{
  "hidden_size": 640,
  "num_key_value_heads": 10,
  "head_dim": 64,
  "intermediate_size": 1728,
  "norm_place": "pre",
  "norm_eps": 1e-06,
  "rope_fraction": 1.0,
  "attn_scale": 0.125,
  "init_std_o": 0.0,
  "init_std_up": 0.019,
  "learning_rate": 0.012,
  "final_lr_fraction": 0.0,
  "max_seq_len": 512,
  "max_steps": 6241
}
Each number is 500 + 40 x the weight over its row's rms, rounded and kept within 0 to 999. Layers, rows and columns count from 0. Numbers have three digits each. The size before them is the row's rms in percent of the matrix's.

# layer 4 MLP down (transposed), 1728x640, rms 0.0497, rows 1384-1395, columns 0-79
100:487445481556510522477561511467436444481500591436435509547440490514430534550453522566552508525497510454550509511467495501477540489480524474511496563510490512536504568501484547489426528516585437494491461497491538477510483506438490506505505498
097:478551544463513469483440584532499510501483570557505541494642430529517517505545508503488453507510537495477484507543498503476489555437489490511563577554511520446482514512494523540477482512524468532512451552456621508543492523518577472511533482
103:571488575488498435531508478484503510580425471514469465434517493449480562499574421471550591515445611474527448475476490438538496452521439497575442554485509515515480506471554525548452533496450452449564486456466479466419487470454459579541433420
089:506521517446466507515476500505545531568474481398529469530534485524481501416439522541524504557480451461527468494507485499507606558459464492543404509505566466525465454500562449518410527476416420528471521594425433441489527457472556510510551493
102:506459477499510488460500535536507564487492459446459405505558488513486421540570532481487531519513551436458512471477518487484514487459525502490628518512444545549511566510516501438558515477496474490519539492523489504449536509438496547520496382
101:494518507467556496500521525434563533503486494504497506540470497473439496550514475467519408557490524519485523504528534580453553498509485475469434490509433527477523511490519556510484502490495435549555483509513467454537442468475573521463515434
102:503484396441478456479539444542535523493520475492419463509552505417491498442511512501510527539508513565385496500514506541442468589450465466542496476544499485521533520475568475524495523553485535517461519476438441563543529506587448525488527480
102:479506513463466481543383461477534467488502515522564513474532441467511573469542548511538513539467554534482438512405504505510514492509496539516506581488466532490504516593427486585495463438517469523515526531460486518510531549516404507382526511
104:545483588490477542601472487486470580462489511416529501474493511521514524537505532573439419501513491542544568475481449532464506541480508482479488492536524553520477529471531508394520505493518487454455460493486517538590473528499468408595551423
103:520468510491477577495534474469483547516589503522446538544459501527407473450488507490454549499443465484504441522426547538442462448430484511551497584517509487532547506472500441502487480530476468595524644455520520529528421540500563546448510501
099:583461475481560475503437459448572502467469539564528499463535536448555473458544509533578515484555502565551417508474527515534474538511561520432482553499615428447477508518534519507518454459490458503495546585448494488488490499489548442577484480
099:524488504572489477577466487534520559478498506489553503469500542536435449474534531525434523510580513449521538490485488528456536504453455458487557508513458521457532466530496540579517452461522493434520535524447547524478454444482449581488495510
# layer 4 MLP gate, 1728x640, rms 0.0839, rows 1385-1396, columns 0-79
094:504501538557446546546455509596532476493546515457472511459477505498499535509519516540477553518575424465517537508484515449506556483439510483569475495510449483448434500483516461514451534457464485389526486473472461475470501488450493473570571481
103:491498541503479448518445427534418526543504458572517431450552437506426503447530470435585633419532527496535524526408494504500519466465545451454495507434467458471545482523475535582555563422416548448505475527442527506493566517492536507463475483
084:564385536496513497545553499466515465554481481469449527458478514442536559548484516523574548482493458495495507476449525517485509474532444476460601508473440467512369509524575461473511527505493500544458524525529427483460496526478476537483469487
104:504483516500471486436525509509546534491471487524499552506549523530487502545538557445522459485531521470482526518480431501542474571534432505490492471540531552530554536558555538559533497558504523506513514533476506490521540547526545560499498543
103:565461489506502506517530473481469475393444488473561520456519532497526463504482515517469483517552529591521529501553511540437429385506440467473482508524473439482497517429529529419469527608496495571493511436467460477500509525483527567482487465
102:575451530514498438577555493549428508506527502473554437538493535420524524480536529521490493486512477507488497530518428475466551448519451557513468553473528494504475537528510522522579487506533431476554492548449512434462510466489509512544539517
111:494436537523533494500573509507503461487524536500535454461504523460507495536439479594465498514536488459491463536587459500475508526497488457395369455533551494484498512492543565473502521548469494463453456493490512486477445530455505469572491496
107:565570566494489505521482519500453541446534509525508512469520459468499530461449539532455460524519547542561574502434463510482421503529542457517457575498512465399451475541505534535535541466535503451515554463447521516619561504539496437527555487
102:532443498546528486534470492572433457500447520564463448522470533499500517536498584521486442498550566515486445478623513444469533518502559480469524513506544516499473461474489454470489572456488534472508513562495447406514513497514436458511462485
099:541531457543463530453506553538522473500510531499500434514579502532476533473492470520433484512580497509579501507477586482525573477514517527470476549450484484447467515523535530493471518514471517581437511547463482494491467488500525498525426484
097:523464432452557512481500487523590503546467479542514476461486488456489522479506460550506527559530475530480428486510564523489480517497510440452509425434506485503452466459541589463533491602517530518517529551528551433478453491516475601567550434
099:528480476474536437563488490496491466548446512457490475516447482524539526474575528519518445533496465524463478509464506478450468497542537441468422521472484569511482549426469441504517488558480461523502514487567458494451506550484485540463537478
# layer 4 MLP up, 1728x640, rms 0.0872, rows 1385-1395, columns 0-79
094:418489514434533457534408506453486528429576522558540441507545525488485486438560470451499553484531471466525538524509498537478544533449439526443521522484498459496581526457452481441522469556499485539497528544475497562496537475496518453526465464
101:447497534453475538423462496464435489451496525517502481548470482438486511507482480533471438488467523507483511500499447521553561538543415518458504494516478502529483444480459455457454447482517459484485493505546499464504475521478522515502491441
088:572481508545533455622518461515501548480499554508506471500515479536478567475427535472451597487569506537583534516558497499462487427507561483468498473459553517475426518527423527473547591564532492517458501473544560493497394490503453526440534485
103:551466538485524477491537601464503499460462549502556507438465466433524471488464452552436482456559475499431505434474518467440480567481515489555621466476499543509589491487501458500523526512489504468386505447507498486539555514488530521514476572
101:539482498506489479522502540531600458492540510467519535483495509514425619493467467434470509457498590559530511520479465507436537487536486484467529517613476512482563463460518557444463477523528457470540485449395434497487572489489499490567496455
101:547491543564474454563540496576538455427425521528494568525426494607501535468441521505480469480541456547443486489547536544515532480515476498487513491515452526478544505506554482492545533446494589465545442484484487476464469530442521537496523525
103:534520466481587440516452553551547512418548525427486443504473484556529478464492531416490475530508444547535533420507446488516512508486503474499497456489521470510560425529421482483551436521483503526506484444527462503500509464502509545495491525
105:541519515500515562590503459468499446415491519529505548460419503542506444531541536557485455544531463498466569520472482518521493456537523516453556507471506490530412510486544555549534509511506507471518496499529538458515482498506460526512516559
100:544535496495455485502531518448509531457522492494458496476527519528460491503515442476522537458523510494458490558461458519447504468464519463599440481548492486474523522506540463519507501496495482475483546581436494583526511556509493523460509481
094:522457521472409550593517472475533535480490570495536477489489491533525474552512526487501412455509457448453509541557436524495454509582455461480526536510563519466575545482541583514598531459377518505523523493466475509509465501468510457499540468
095:514462543495505596530503431561508497392563449469451555499529568540559378510535530514469434474457456487457527557461526523503604448516493424510609471487458433507536574517505477479499566393464554467572472475501462438433539506491492515496444601